config = dict(
    n_layer=22,
    d_model=256,
    n_head=2,
    n_kv_head=2,
    head_dim=128,
    d_mlp=768,
    vocab_size=4096,
    activation='gelu',
    norm='layernorm',
    norm_place='pre',
    norm_eps=1e-05,
    positions='rope',
    rope_base=10000.0,
    rope_fraction=0.25,
    qk_norm=False,
    attn_scale=0.0884,
    bias='all',
    tie_embeddings=False,
    parallel_block=True,
    init='normal',
    init_std_qkv=0.0276,
    init_std_o=0.0,
    init_std_up=0.0276,
    init_std_down=0.0,
    optimizer='adam_atan2',
    lr=0.000671,
    lr_mult_qkv=0.4,
    beta1=0.9,
    beta2=0.99,
    lr_head=0.00339,
    grad_clip=1.0,
    warmup_steps=586,
    schedule='wsd',
    decay_fraction=0.455,
    decay_shape='linear',
    final_lr_fraction=0.05,
    batch_tokens=[16384, 32768, 65536],
    seq_len=512,
    doc_mask=True,
    train_tokens=284800000,
    steps=8653,
    dataset='wikipedia_en',
)
Each number is 500 + 40 x the weight over its row's rms, rounded and kept within 0 to 999. Layers, rows and columns count from 0. Numbers have three digits each. The size before them is the row's rms in percent of the matrix's.

# layer 15 MLP up, 768x256, rms 0.0678, rows 59-113, columns 128-255
098:496512457473525489437536439516502476444531454499513506505471538438499435495510484468488552440542483483507527446563527538504437510460493542435518473455435534543542533531502488580551552550512478526441554514511435589467446572511473545547490530495558533558496461532498484502574506478469476448484511468472449509489408527542508465545501510511516516492506445452486548499513539525542493478430
098:527488465444531453448526477543457556444531465472487479563520526548482386513468501449425503450536525437456514454506477454441486464469495503526449466410461430505447463478487474518487401517484514515473470496466523509517482420432483470509494476531503507555500505550534482559559453532492536487507518536502543463492523556559533481566456482509475450515526485515496508471497508496522578554506
104:412510414527447565508533530553436434389511478556481461471622493463466462517517450540459473520503477521505568444496505495506511491510433473521484495505486547511472532478467558453422492518576454494476488488421532566500451472523495507467478520490474544451520543503492506502495539445536592497487526480579454493467520484537530504455494450551481562509612472495427463517485525450507476561442
111:519534488496501445517482530543478415476524455540539494453514517496564430511416480497563530441600520421480546528536505498487520536571456521520447544471544468586443573423559529488406489476541506505478512584511527435501492508460531554452489431503473531509482440474519467447523516451525493505506575449517442429565544535504458560487556456485491535406490459496494510551482524459508523490500
095:525513505506427454433503459461463490515504555458499484490558440506527407533566448483480478522555524505542482498508390460535516506429489576509537503528479454465543500512479565513437551501494494466458472486518504445483516458460488540523479490490488462524590496504502469531522500480440541466494482483558560487451472513603522513521460465499513488437501424501568566505500425509422502545458
095:481506513523559507459521516568538543555477435438528400488583515481496511534453442489432459483518487510482522491494515486513486466492490518512415439484471530387571471502480504432489536487547529461499507489483523497505502546482396519492542492559514441526551526508509490505531472388537509549460520510528601476528494543552557495542593488598511505459486559459485500489484534528536505427556
096:476505551488501477481488450465483528479449555447539561442545534471531514562524527493505480602514447475536526477534488495530498479489507443512536490533538426441523458440468506452538499497543444559505515485415531483516441438481481506509454546585501441494525484527496481593499544479558494541469575435594504508485476504511521522491445564550403538455477463477508555584552542561526440476494
101:435495474545490479574472477506400468414519464513514472533530525460513476533484439480500489476455527449475497578471473483478516461485459414549543523524481439499467525519483530494524481428566534482449478527453534532512496506515522498482490474518472516500491519542518484469436490578570501500484393513530457485502528489492537500496543506528522492492437539481556511495486506540533481574486
098:552541521494433517393479532490423510452484514429569563591481476547513527509464515469404504501527527434479478520526522510426472475501494506576517520520548403550492579469533502517511504563486418553532434582527462456480468463561467462462496531494491519555488464532456507495487504517474531423572543406452487523508497501496530494462517436612463573484492551520456487610504506585501496553481
099:544504490514507556535426472458494538487517515503477511513504517516528533491480485495406450547532483495454502494516582526485475431544496507519510537517531383471452509504465519557429517535540473544464454528481582475459452466499437609522511497542541518555475501547532517542525508484500447480503495523418502526482497491514532464472567470480494484576466470480474544561501566541441455482465
102:501607483513540575492506531476481482446520450581508515461557560462480424482562516507521502466469490434538445571516530459452479525504488471512489515549558460436516539531460494526534496493436482474518512524471538518534554470502443479501446531465497481576452448556513454496474525486493533486516540532536465514447506507563504532490490548454461484505548524458586489537398553528508455486484
098:532471435497547499508457516514406446429487517558528489436520523484547488517468491554505549512540521418512549450552521518514538523525531510578447506479482482534524479432497539479451467504494425476509508555444436519380456492531501487526587512472496523468476504554473488515520469449516542464478514433456536525551472419509506475501492544523453485493573477450559524503537518527509489585458
098:511457489498471543473484533530500513561454514498571536449540466485550517444498463520561466566493432400459592520504508524406532504541492564496585452541531479527491493532541476538483489469609468550431444448596587462480512519502470505521523490503448439498549495517531474542512475481529467588462563515448446528486499555459487479499514491535400565448491512452567516514512567444532477456495
099:479522493513423494493499514509465512429514431460443536462528546535530538576497449460452469435509530498540472471524482502427536502469482465473479545556522536531489500528507493496466466562450539489554511463413489485507416439465503489576526472471535527514528522523523448473496513481584477461497509490507477447456489523558501520530525517480551456484483577418459489470527523553558523507508
099:537542499413485420519455460478507475481501497434543479508500457465525551529489470462503506567479486490464522542474503536499499510502519556556453431489492472508524527514482547472519492478483552524539455440468526434466453520531529461524491545597474499539466461501456442496439469458560522475522539542491472506475541463469541577586516446537485511547464503465520535484445454538521525471486
100:457505447547481485532474456485483459462497479518443441524496529439524409486475523462499520461468515424543510452529541530457509448498552522487487422520466487557473564501530498522538519547468459452504552559440488489502520467484442505507527515559484466504513401470456516579449493519463422473535383519500490473620465498491491511540512466529552564471522510461471486518475495502601524498471
100:459541460568468469471475503487513539512504490484423529520501552487504402502512533501470436510504544498415559485494527362478530484500523456549486423480504434524431500462495460480536544542502475553518481486468449498549477523558452509516540503445499454520512480501510528485492577476512512511539513498482522495562499554469484545536531407538465506469532399484491564479477463517470453557493
100:518463554526521502452546539464575453445493528456526491453554521507495500485539495474531521526534468481478504507521553452520430433526492459476531475522504494493475521471520476533557387530551390514500429493482545502486492458540455454535436531518494507548474509550526490540497507359507473493465486468493544523497491569536518489561543465473470543525577453478516540515520471536487563446463
105:479510524453483453492486507474503476514459379467548467501533541486450476516474488465477504485518493489507618441509515519560510478468505485516424516449470454542520501522506573537391459489547505481505467479517484503464537476466441497488466465506503576511448518488464510512526477442511464441542493536481502454517558475628534478538510474546562475520504490469456483510485501489415525523522
097:455497520422519540493470516574471517513504549503502516459517503510404496488478472539546509515498428456460565507454465494481474424527530550502568474402451432484450559528453469546511446523481493507523498518427474481469503515487506492572501482516476563564532492519522386538453472480577536533477446470607496467511531524537508510515509519498504499504497501509497536510538474532451456520508
100:498500533512488513578475445435569551542505476508521482449490612530512450482435509516456592555438499538537461532506548503470575514541410447436504480461538529503547593541564519494493445527497461509470452528521495476551497475463462532515498496494449572527514548516511478546496525515557454530468498515513480500529452482521466508559575463471453550520550495493484516495468547535523489502497
097:466511465454481500495467522455421502572444513497516476559542561564501553476384463540469469439536429489483488502531510504481532417537484575487465460502557531527484514520437560435493441439519458516517507520440486537499496537574467532526593543462517507473550480514483499556478503515514443447489430481502470460554474557523477465488593488535471469478576518473501495527393534458537545499576
111:490507423425491518474494555465508512508539513508580532450511472534431515549546511493512566502577461500505536550545437507450479513466484580570525509495549531504471513510590513470478533505514427533465535538490561492408434508437451476536486449465445551478570479526579485462483482454499440514525578467510393487462546533524552577436482501521508568475573526456487489480426500467509513454431
108:448473528499436488482474512433518490511495473491485439529534560516574469569498517498462586526522478453507529515518451453437547495495505524450491444497566488515532492534509534562513485431484483504531475485465552492484530490453499578530488549536520579556579544534557444482507475453563497492527481521453471469480488497472526461550471511450454474488561443460541450583428539483508454466521
103:419510507430519442492455488458476391495501481514472555508519596570493524467504436480476530440529457476501481478451518542507496436572492521461509525416503479456524474554499542497532454473456446479581589498454556459545526484485484435495461530500499546612484490492497506552477472447539533559571497441522500464459522550502518460542504517575461487559516472508544471516435527496553472538488
102:461565516451545527505482450525474485521475513533591531497472506468543467532525451515445497540522507470529634533518513529460495483515553499477478489457460455536498564559564552509474500508495528587452472549535526483457501446543503391478495569575493454523474494490578505530524464479486602487530491457449485417489465541455547502517561498481504497507548496475478489500547577464492473457508
095:443505541482485481504522537457425521482517449491470483460495510537536518548488526495482542582567519451543516523499473449557485509474471476514461508480506526550507517485451479511511483496561515490481587534431542491489475479462538536475427476457496496528469461552512550494511450452536479468475454502492471423494497472483521533546493517536547468559550461506502487514510541481460481541534
098:512478427498460462536455532556510507531461483457521527542517522431539512479501490410489492524517479502530571527434491534482545497439494519488500491515449458536498527446436435495463466505531522520463497599500520532496564501519423601491509433456403464585490559529497468490444506456580434516505492455551489498480485528516481513491451549507493494553451501440480555511476526528533423504465
100:509495477481506480515484487481534494514416509540487446475509502517552502493507416529501490511533442488509451502482472437556513505585489459478466424513495444465505569484479568463512463518577410546458423552469517461501486472594481476453512559480485512502518502489491533503532574474501523505604495496384503520566535472564490499438520549530505450426552487502502469469493573467494523517449
098:535525494499495504515523469554511496484470556510486373544502488491555476533514463518521469499483452499584476549578500543486460522518528486493507460452476524527437435529484548457520482528509478454394585514474533535505410532549523480507474466441499492477514526525574515517413501514496526569499498476544514458495522508507493528469545389484482472464544554475517569515449522463478442497510
105:480460454495451512513481520473466481508421531457525525522500414493463499529521502497536457412500489445483437543576536550428531538505454619487491435433485424520500490512459459544558497471504495456516522540471561520486470524500429489564471493512499499488522477501491460550468476551529535523461459463575448468485471448538540468545512446538475539437520512438462522505503538548451539502475
099:432483543425457471521395536500490478479439422558449522478530592496542517495493438516465537517508480385535558569469508449451473471552529477533472462504504476487527515534487504485493496481458449449564509501565472537491483549503532487525530506494475537562554531483510516511491531476456482503558555520483392518523435516469481477538499576467470480518577599495574439495420566553493420477522
097:474484505510494510407453479518469465538411472485485481414582486464560486492586492480531512492571460470471535552489468540426466469476485512481526534500483498518519506461551587538439496548494497462507469575563557461503518418490462498537497469507458529555443460489460513480462533437530582546542492477525547466475481532543493504488520514450516602460484481504469527563537469435457467517464
100:520435473489564412501540516518472502537475469542506494468469496484467502488482487436525545469552435450520509507597535457474488490558469527586532491498474450500493508371521508469564406553464489515499511577496522498501516466523548477509433471523493589533462513513514515486512501457544537462555473505511517500496458458501483532521519469485470506489558491504558508554597509572448451541500
098:470515465524455497425469533460538494499526485533486528486516516511498532495487452485506479472482443523458516558522480517391465564406471517425563552497495486429484567540586501514466518473496554573487481489518521419529545500481460458553442462518489521555513528503520405490415556471468530524517513479522501513483474540546492453456548520392477531426435450462498578531516411588473464483474
102:420534465475523538542478490510503480432493448543429535462455541478438493462515488466536475440488530472440559476513503563464533428515494493440553525460446490485453492458506573529457444491500459488425527546473469435487526522459429419508464473447504528524462475482548509604419445464524587501551499464552544461505533587477510505508498463541500476508503491478465496423493508445476526537481
114:485438495497456560471454563523441428493469511546517501435507478454507520515470439507425467495595504502474591546500590457487588426432456450525459479448463426489501505528526521433473518527510497549513543581509552461499507499529510469604454551594489598579500511458470511487540425478475446555466491459463533483505550520495542479509583460523490517509566532497446476464468473511542511493457
102:526517510432527531552428478490445479457504429432488577509518531497502538545446468510500481491484470528433522568468435506448495514484489443476473447461468515473505556477551461489476491461469427490443567556570439488479437426541537532609433472491553512588442453501501486486519501511514599484565460486496458502491519477499477410553549561538471533541559467489542499547514488485447481523498
096:478463533553437457442500563467502491518509441412493519471470487484568429486523462527492519508479397404480495559495467461440605570532404473546544503454476461476556538502465473456569435517552535529489529511537557501512442540484514508523510436585420566526503465549465496474468546457582541496463421513502546417447526496423488476517463466505473514524509511519509454469486527440512548524430
105:493539454464552555414495424542414472537510479488535516535488463473518520533540450419485472434545479550472560494497485519473483470458490514533483501506511499525568540568489524527452467431464471445483382520547468439496493468517453493502455541579479438539518501439560459534545514457593509395481507442556497507561478522490471489528489459470434513508480548455491573542504550541528554532493
098:517537516458531511484452571503543560476440465456575528501481507482575501507485442535443507442477549443478611487478423555424424516503506498481509430440497565453402542503503506519566484456560481573481486548445554541480508502595472452510474506497507506482448520499461539507469521513442445535545555517457464529531560534509540518499509467549407412409468522456564561528491511556495486442509
099:443464562503518514491493505494465499567500480516469467448502548487466559442530533489482546485480410534500504542509491501515475484480466458487506461516467517430490531442476533468480521493503489497531535502459514477538462522493521482482439488451425460551539561516507479568383458443479545427527545510540478459474568537532476504518500481532518501514496431488472520529473456568528498538503
104:548573464537498502491417501435554536513525433491548467431494505549561453537549523537451572504486531464533499505500428439510477466453460458505475545446523540531558519494497500501534458491526503493527506460527493510499365497512496543536494472497501480511548424479490495468529500482468488520470495438544477446581497477565500571442499528531454457468502496445547522514554463529516510437479
099:444519492450444511440471512504504423536529472436467448485490589484506525540522433581432531458521553476438534466503520469469540532504495445413438451408504497569533451475514573416519512489464490491445442573460470471485436525455523487526523522494499498540559450552525493565570565480479484463567538452522541467499531464518499504489492509574510516517511558487486457555525519503504523571487
103:526546517474418509515442543542546433533481571489540552474480522534558491561483504432437594529507485432526566514479540530435499410491477511497544523479529501545449556524473492519467398455478490434472508538425502437482510459530513440440462440509490464531517516512533478561579486469496419560510537436458446469554508509540518540500530437532458521485556505467420476554484511466531547468466
098:579532460400447503563462549506466543462476436512557517500498558477478540512492486543464541461510434500480512524535538547422455556485466515554538467504518555441534464458504493509560542515453463517438470507507452517479456486567510483525508498514479491457458499499547456424442496487469435607486579524429541540558493481521487501498542472529505479497540486434421470493563485501547508541481
097:507498503518465527481459434501477444430554553516574402477517430493525567483542521568519519556502473513382569443529535475503500488512500536496522493497480474545480450448586559478491503495503482552487446530482501496421474513511535473532432474464503600441559531512548484507601483494505501474498559555505490415467496497509519471439513549575494478494543509473476446569512449498506460425547
098:418489482479449476436460476509458540535517501527515521454548527370506410470467498515475475534509525436513504502582517519541499509480520461551476473470593492510531424447460569441480461452490493447454441484530512534551554548543450511543476553438447569508519432527505482447473518482515483492509533515579474478465464463513506550543557454492456544540525581468521544468400522511422467458510
091:436485525489543422433463491512543423536535561543500498496496471531524503464497511462527538464456487525401466493542502508520443530534561502461505522445542499526508516540512513536480495525545441473462403475434490547524482465509451491513501468487474484461526433532590605483485485535503537441485553465492506525494489521554544537599534488535475510420500496483627485591474548529522501446459
093:510547535516571485510484523531484505469511511498514502427500483510571485497465496591493490597509491450523464449477430435491542513496464483488465523499459541459536477518493551437482487448505519472492550554471536490465475535470502487466469540556463480516502442485526556416509543428435477493465511451474535489448533509502502492497460457502441447469530496494567498427497459494483501530494
103:490491511489485524451509518519524442457451509485548510558422575459520500574534489509513522619500480512558476507550510453472603453501478477533513469433477487515557566457536537505475508529598445449553533479495474420470537491569514528506484444482452491480487450523465512609394526448502487501617518497413519486463464493494531541515481458465512509535571532484417490533484509586486474523399
105:486531494457522464521482494462472480516487448492525453522468542490519453535517513476494520487539564528461479621497494475490464439351492461468453497527502445501557524528564527546536521513535548568437525535487474469536493547494469494554525509484460472506444498540481515531482553553496514494501513456547469492558486448548533479506502476419463525494582468503510575464512551515451499526460
098:477428482465537475576497530507475467490441575492537533498517462522474539477518481457531519467510571561530491477548405511456563483524433495508528458538441502435551451499473491477490501499487511400477441553554434405514460515547480558495517523529421479538569518522514486507566456471498528459596439536542524521519486502513485505534520513530468479536521509395495557495543444611522553461509
102:517507491448443526571391424536465516485453494517563521459517499517504568523419486507479489508491474472506503500532451512484478554491501513514523495512496513489501498496466521526503453500495544563458438516518507452497508495542493545530400514497464460461574493544454422485444558453475421549481517483534577405575497538564542493496572420529474449555495543452457470524552520545523513467452
101:574511478519496480445460485486489542489435497455509500542581481501526448482447470461485525519527465483507507545518550472518488486547428549481401516544519509493478484522523531536517416528548448425463558518409483527538467430520493551469489523569525505539461416499528493527502478468457508500515446493485469531522457466545513486478508481579563481547437573480459546487568552515489515527505
# layer 15 MLP down (transposed), 768x256, rms 0.0705, rows 59-112, columns 128-255
100:497510534518508516552528543480484464500527514510503446500473497484538509533481536494465469490466421542578473452494500532492536553436487513500499572541506522442544480444453515431499489459463529547477520463446505463509489479508490505468473455512471526485458517477471533444442531453508447462576490491570542485519558520553435570487542537531489502476592450512484467534483531494481505549464
099:503536472535386492535509515519495570497577485514496480425489527447545478505460506521466565471432454479512462517485555459484506500478501555414458482512486435502516518458495486523494523484458509585430492425531540520525472498478464546498553650521449497491468455500495569429489509549510574536470553468474542450505448579525522492495570530500452485407427442535503538485558529530479462546516
102:554511494538521504477516484509520413435523635467468499500528511519493488373455496561528463505490469534475515518508464521554551473500467484438448491480511512525502514532515526503460457574472490570529474427534467500504529517548471485507528616493491488467440494428465424452492502446442461484390470505496533478453431540469490584418483522423530530476514551505454518478506499510481548583511
128:454529528508479454487540486551424479491554458518470482530481636485543413523481531490551524456588469463463508461530508517548422491573461512565514503459541539488473513481576478508517503429441541581479513551478543463440502494448551537445520516560516537486469402460455512447466488456504519437556548503515463514510543502459508508506488583504454500459512546509427536525517555476509517457529
090:461588455492526478424528456507437503503497476494515500489515542491466535552467611558531543464448500513525478547575537541499490479476504508462485573503533484476493473399498459565423484434565532488531421466459497550540521515458498389528456529502490520513502508543458531496474482478484443581467500507457534513502482436498569498514563458481597502463539547546459508500509503521541515485531
091:470531479519529459488444559518496446469507457467506554443498537478466519480468471478499508498510522545539431525585464553504483504521476445554459497412508487582491644553463475472514528473509471542434534527517530518510541482414476511542418483518518606471474478456537455456532507510565513505535523540527440498539473436502439475460537526464493461530517530580479486476511487476542449526514
090:475463571575518579509472499469469507531513453529428516527506548442465505458507468495522505359530493508422534528553459543515571481498503484485502573516495477484505566543514493552525483504503542442457518515463499537489466504512467556495471471522466505515546554524482463469459444491443522479565516540428488483521522496506482454511433460517473529478540450575506508479453466433477502490513
102:512537506512487465462504522495516440513499538456536569512530493510566477414469555534508519553525585488516489521498478513509438513498520516440502498532534526510466394478479509534427503493524481541547508502444507494537529467544498528500463529521498461559500510502497418593469467494487499505488425502473530499510448438586555479537439454503603468531518486557458495437493457355530510429525
095:493518494523510500487509537468503456496506535505541523483502509513521520481438479496494457463515486514460494555499440480480471513473502531497436498485480520468484502517516566499462467601532544527441520526526514484520485517488536502474510532496513466499460484493538509549520510455461496485481511480520523464507489572503509462507546475469459475442465510805469484517508514500490461555488
111:529536507464510476458502506481497444474505513435491428512487484483504449487485482507398580532463500474474491548575501534507480468488489498428485501471496465489477466527538516512491484540555505516565540461475546439481502443477462515531494492501514504485514518527492543531539451429521502516482468524557546516439475482501527493536566496509491395526578502433486536493505486508428476428468
102:497429598446440534532517535505482446511467495512493454471526498480508572508529400463514502504452429499540566505444503541513561516480480539473513473550483456479435497546546567561500456505513565535478513509551496534555474444537522509481476477498456556526545515505476481544545446568518480532490496487566503491453520475482436550491484524507520447511469411489554491524601485467443499425567
100:534481549468486480532523472558475545567440557431481484510460567480474489513569468429452538530485511514482482547504393551511483450580520506458451479482565538483529497485467532494532538495477522478482488480538488490452406523518494527518527493515466527500430538443593588556538525435488482459488454530527422449425506425490553538494521504517580522479565569438512518454567520470540510505473
095:470492438457491518469478517494542511454451506495460505467530509469471546539486530467432487569438481492505451499541520537543458543452496329513498536524456518465485581453512487528492569497524450494466527568453501504529481496518520534539543506542481404497464452510510569474568489574484514519577493466527540459462568434505454487585454477499589506453482510476479510437479374551456479496474
100:484556514546512468541480563575521546484532525478471554463470482472440505505514464504543539471489518495565458516490488557517505518510483466517538483494512500542484555537418513519554498464505478547516492489392534552479606521514520495416462509464502524514396476495474474424505526507512549454510556488460474582486558511479509439492485502474457538522485615519431489483508499495495429533576
099:465522454486469540478551547481477500499457482482526574524468460499494494446553471523484477450489472506479488518488554529488437552468523506517520474523421398505475541474512475575481521471541530487441496527548413601529507483593550502460480418505502484435552475455550464474427486453444508534511499506470534556562517470486479492491514503488500397497491433461526508468477532525492493370575
100:512554501545592464436491493503527527453470452508434580458507487487522550503546454499556479455518474531508481560429450462549493518564516491484537456509526482508521502507478486514451504570501466472509478543567587438496467434487417437518434452469480523449497541499522528398530454486513501526515486481572513465440532529524577471475489501451470549531588495488489543500556478534501530500393
099:471479416470458595647478496481463540491489480447526433426614481530453460506508558537466526427541486449537514516410522536523543498461511521540540578521512490465481489485521519549496487478484516433489425521546500507567534491448500485505461529490453509457522545464467458487502503486534497543481527472525533502449445456456550512489508533506547524510504491581484499486444436416513542553515
104:487544560411532501530437557505470540490470427531495417479431541584546489558479497460506498531511455464514488539476507492488457488477565499567615510516452506545492470510584561510440466443575527587468512479494502460498466528498511526475501558442539429444453464589511461499519537504497536524557520550524481476492512473480496431494476546536562571504533501436507468487522421497580512501496
129:537511517462502513481474495508538513475449489491539445522407513500496506474501520482436529506560470441473497559537476499478501546484527434474453545448489444515549529465475566537476482507570507574510464542528491414434468369495465564485477460453482508502520447484453452578564506501453489537545535500473493472509480482568496451541496564490550479531506471484432427547530462481436438474517
096:549532474494474489478488590469532442494542454532502480583550521531533482534469488445458464488515438501472442476460590468448525578528492502505486530519550557552482508436506505538475478545453437494487456389537458527483446525515470519481473494491462489482496488480535495526549526542474453491540521496520499464522422550566479483518503467486496544465435537536523511569506527479525485500462
100:520478459495502499522487539588459530501504521503466567447508538495507507509572528498473476528602468502553429448559551576466387501421485485482532477531508538514423531513430500532532541472486497499529553463462493490453436524460516481558561589484515488547460460485503473490510541580527438545515507540455460549471561479541497477461515492544487547548507517450502554454447523491483505446507
095:540475549471485478471545533498548506487465537451443553450500486489518492504484489540522502510523534528603436484524489523484468518486518558512476471462442527501494474548478483494562519559487427510469480453477482518430471531486546497516482589478508475563562514449506495498506495481541500525510493479494469466525476543486460424517423528460466516422494565570480522535481473525560460443443
123:503533405460494511592502415542490430530507450453503485544512548499454403479482495502558582540476467505543457490514504540538537450490494540509547467514463444520491518453549429486525571496487494518531586454433490495458509560514477526496446514557541507500479500460409482500442497548462503483445549495479435384431531428463543514454472536491472466487530470484493499510482495478544511490444
112:435527501426426519463521518529419528505475527488528491521529479531448433443495565565510411560500521499482499569491534457492462456551533577509593544505473516480478463457488480617447468537496520575559510454497527446519497457536452506428455537506477505443492575504463484487517534520510495481468499466483532555512447491507480504513455549498527562481411452524495501509471519561498481589526
113:524527514427455472558525506469532507516490410508544461489488438515471514526453494584435460475434502484495496474461554418471449477500528466484490525449470506559579433467514489548496422429415501517539481516568580515500510562484425525502453525530505448618499460518470498563534471523482435464571529491542512521460528532456532535490557468550481536455512533522530453483533462514527483419554
104:490457509503446493493527528575484507472510501529561521467469468525470457409468539502487489536473480526471456414550490535495451526534492521538487502510504513524523530465450454549516505500496494391571451479547516463478539499520566452487509477518600522534542454390452546546440456439517456495487508553555467497484540586492474548585563542470438569485470443477457431475513554483495448489506
096:483457448486413477509505485531561546539557523500517479491509567467450480476474458464538473531491551519529444465526471515504514454436484529513554482525491486478500445499486579498565432441448486558500509516495520480481513458540494533601484506482472385540506473511530515495526486479474529451431461507557512580523497482556548540551426522423504611457530574388428517524543509550535477479514
102:467525538592483442486489425463545436482545472531485522506445513483484507448454476513550532488526507512517501532476577453597485517458492446515468535536510516550469475578492477533523476500479475544512506577492494514468403577498489531470538561507478476545551418544424497479506527517505590478512520501508492505537487579469515418451520534468459450502509464451514524506512463432472436484503
099:552592504452406539522478499518479505537485544453490513521490450479566535578502488538482475458477429468556486497496475518477543554549543513534441562517519484542518408504503535529519553487382502509477480526523444498504498477547449566467447491461464454424529514495422519569576560524586507526573463534438461540516468483473450551540466465487514461533472458588512457543519502544523446505463
100:553505450348431465510501493499486527488526502446496450498509505441499493551512429535493506485543533444437544511534506506534532510512509486453458497542378527530438533455495537472519431501508581466550529534460476497482479496512444485593514573485481461567492494536477430525489547526489504548487494606590468517452521471475494507486529485506582567505509512463492485543543491510545516511530
111:475525559525450470504517478528561509480535509514482459546442533522512424517509520520515574490459558513480556524458500499442540537525475452504509560578567529502484536534456487466571426534443541511546503524474525443524557529457462544483576461506480540468464428437461489444451503514530560450523515534498479400515488554517453499486555520469484495455589437518503520525522525458500478464544
099:435484481500434478522539382561433467441483565534463529538520480455492476448508492565636464570470466522491552402510508461485541495473511537490510524464550518541451499489512480548519514530463526456468521408429444518571472522504490540499457527531478492499530483485488504472484495524451481530522462467546533511567512469481496457486523525517503481503491473575531489577485548522525473561580
096:537539464467470478473517506450585480376449453437452515534536473504509524458440478463525526469534469538447499570620442500517519511492552510517484526429552463574440500501498454514508471490513518533471484485474404477503495523400480503443414557474537489449453502527590503585499532534524480561473536498437489517584503502553482445560466491567521547476506579600510481502551449500510458453505
099:487492478537459619550472479474510537487467458466537479546525479487576544479497568480546508533453508574479495525472439568469521423513522469446554516486508477538474470464480532501522510459541490485475511503497515539503486451603488495529439459490517529548496503491502653518565542452481485464586451486437570493472504466462498509504572494514473497553577482564447462464521582574492479450500
107:505456495497450432471514501515485429491561496529471499567484478521570516511484502507445471567452504545482488528485588578550505509552493558475426482508564511543453443458510520588436463489571483495476507561482506446551480475493502543535523499519446484513498540602518546486519528502460499475492477535499529448532377449532529580478567535543516518534464468451429441513563458453540454491521
104:556513521501454514558488462426529549520498471486553489485461515496514450419550519597472524563473572522470444525494545524475479510524474494477521487485552525496576459517490495491492517497543412527442530513497509568510519479565491459447517519534452415506509436552438456451433537424457481513521558514508396495519573455440551543494561433511510527532450448475455487533478462570454496495472
106:492502487507500482409440547511480467531495472427523525492453442428426439557517499453435521493425484488494530544521511501485540512395439539527475452526432517526487510549503503490550536548504530467502541513513504455450533491502530495512445561545454510501509555429505489461585476451477506520510472492517603496473473458475544507498465469472520509503544564649505485452561450508424534568529
106:459545579522438540437532430479481452518500474489489486475489518418497494585512502502491518506511472534550484494502483526494499464464514518494433498530461523517507360531586490547499524436462450518501476495476509545438524493565495543526517512527480561506547511529535471447439516510529430507549513527541448556494439512524479510539485492487477506421506532431508493419548538494531478516570
091:521535494582519495505477515517476524527501517424490510500478518482457484507519548556522489509470547498530515397503551571519440528552470499535496475464575521494490521581551505512533573521448476474547500476469475477510501483423493431494504502486519429496508508524520395507504462500460438481468498536485508555463485499559532459477379468496506507508426514603559520526530463457505554469467
107:465462445492471467490559495523563524432561604466529568466489522481511475486466491446489452557481506504461508615523504470505513448575420499492512443525466528544473452524527595400536485526480532517546518504527437518510464501520482584446478533551524506498461557444532557474469501477442461520513454514441495500521467476482440510411489461470454533533448455447519502521479526552507483506520
098:586495523500517439552578454497571445511486432519547493528449502449539500542464539497527469537526523549516496521569523512506475481487450479492504503483477506447470517517539518501544513462515523517537474473485447570502457524508498442405534539531531475515500553529520502487566469532496492493532547448466493506531417474487522424540512493473443429484471503496465519404521507491521491526460
096:512583506496500440504517542463445478465445490558535534516482564530524491461435422543493498580529513526496473490521477460507521499540468549503479526509565513460517519542505457510449539463515475491389481496538498552467567528483434508439530549512447455470550495544545518527500543540457507499563528452499512569505467494454554524477516439518468536444467503497492548507498497489434497452572
105:506540551480569528498547490588503514493509482466453466551562494471488568546543470487554520609472453440500465430444524498480553448525477493501489456451499495467434477442472492529529466515498570514451556452451494532496566447563533522549489510511546471519466539531485493583542524494471518492474497465485488509494509502465542425497493493521495512455420454508505545509508487488539475630491
098:514573558504501457506411475589524500506590468518491543522488517517498483451461505499508501537517491512526510493461480539569419396516512493532521511506541480485520522403458500509440499415562509526465486513491448502474569561558499498475540455469454446515465477431565553470509541566520532508481480557475486559499473587541526544472487522480539441545506499531539505571431545510474480526439
107:503514509561474505441530496487498483557446476521522446511462518541481630430519515461479505477524403561352519483508455551540509467432591502528475488493495474527471495487534530489440469498551564488448491445472520517449518484520505485511531530522485611495514504494546534547497549489569552537467501498509398530505483493483463437476602477480471495451476505546483589537540558497517557574505
098:491503517521454460539592501477489481503480481532407481481526576452497522498449467633460491491492517489409531519535496434539487551455497395495525467515484514488506457530528511405472489524466515501508454516475481509438485533492499506475469512554538511494509539505512563466440569520437508521520576463498380519550473446496464442526508495548511404472470500517535527470491495494424515441507
097:507561491478461475472462500503514526543432564546519535548412548505490473411474504388480565489513491510560476567507440573588476481443477510514530479521484500449526538481454533421515420528575533504519549469486472453546448452514518428465487419502529481492492580427510497534464500487492440516494499491470528520495532521505461560446564419514464518571451482539459558372444497475492505484471
091:438556540514447481512549446470544429540462422445474511523459423488545503538522463496531449485460565543493406550529482498510479516538474458469516524543472500525550542446491509503431486542512481539487434408494489604506476493470453538478422566486571465528567488520538467490524461513548474485527475584425541495547427556526554410498497475506514494485531517535528478525562533502494495497556
086:531498591508488629527511514479499538454486450473498544448492509464463489532504479523479505531545509458521571517447518451517514490489469497502508511532470496437483510490499523459484468510492540463514566585551554436503500549567567443490424509538508499508485548395420391504475424451504403475487465563457485460517513494457534487498477512523499558580497472522400518389527417454494505514527
089:532510450462460505513523496461469526571467500477515475540468531484521433501565445485459490494522431501529516460536533518521541535534536505492457477472434422551419526519548487480528478483450511530511477518523493475537487460492468455524519533484481516467471474562491448459432542459481501567607408502497500503459475548516419498492494560457544508491506522548522412526536497573483497466485
101:565446508482529530492435492424531494482463465525473520504475503508521502529499437582564462459468519588459546516493531504484478514496486400488520481529515517523541471511502518524552500555481497507484492552466414563562484427467503458538510556486469495498517452463496575571572512508596523509507510521569568535473566493498448548534479527489520518499569528502519509458474472491497504528515
110:494494480518426459477549510504439438451514498404499497534507525520573492492476477442543549451552436552489504522595593493489488489438476476506467498515503546552497532498515495474476517541500473491533544526562501554576553527500558465564504547510451488490469516513475479474483510552549537480500463499510602451526476504493551455577493557529446505493490459522480491512480413547591526452522
092:468494408420495515499557513547599505492492486500555539574515510481517459513542545512497471540522568470561501525471449510542463523480464577454511531535490471551456487528512469512544543538501533477564452492515524531424500513449586486476416426415560519492551505521523492503513510530449489510479466497580511491512446514484466492449431432514527471424459495456515488391427414455500496442533
101:455478500559492458467547503455468544501555496602423476513508445522490436534499549499417535523487527520523545568537529485469509469470555506498511476456517501578492411466565510512507476486548549441470517408489497523491499461486511523536499498485530509506487456468464480500485489468545508447522472518515511562486436456629578501462493468493534508633525481483525562522468468519514457542529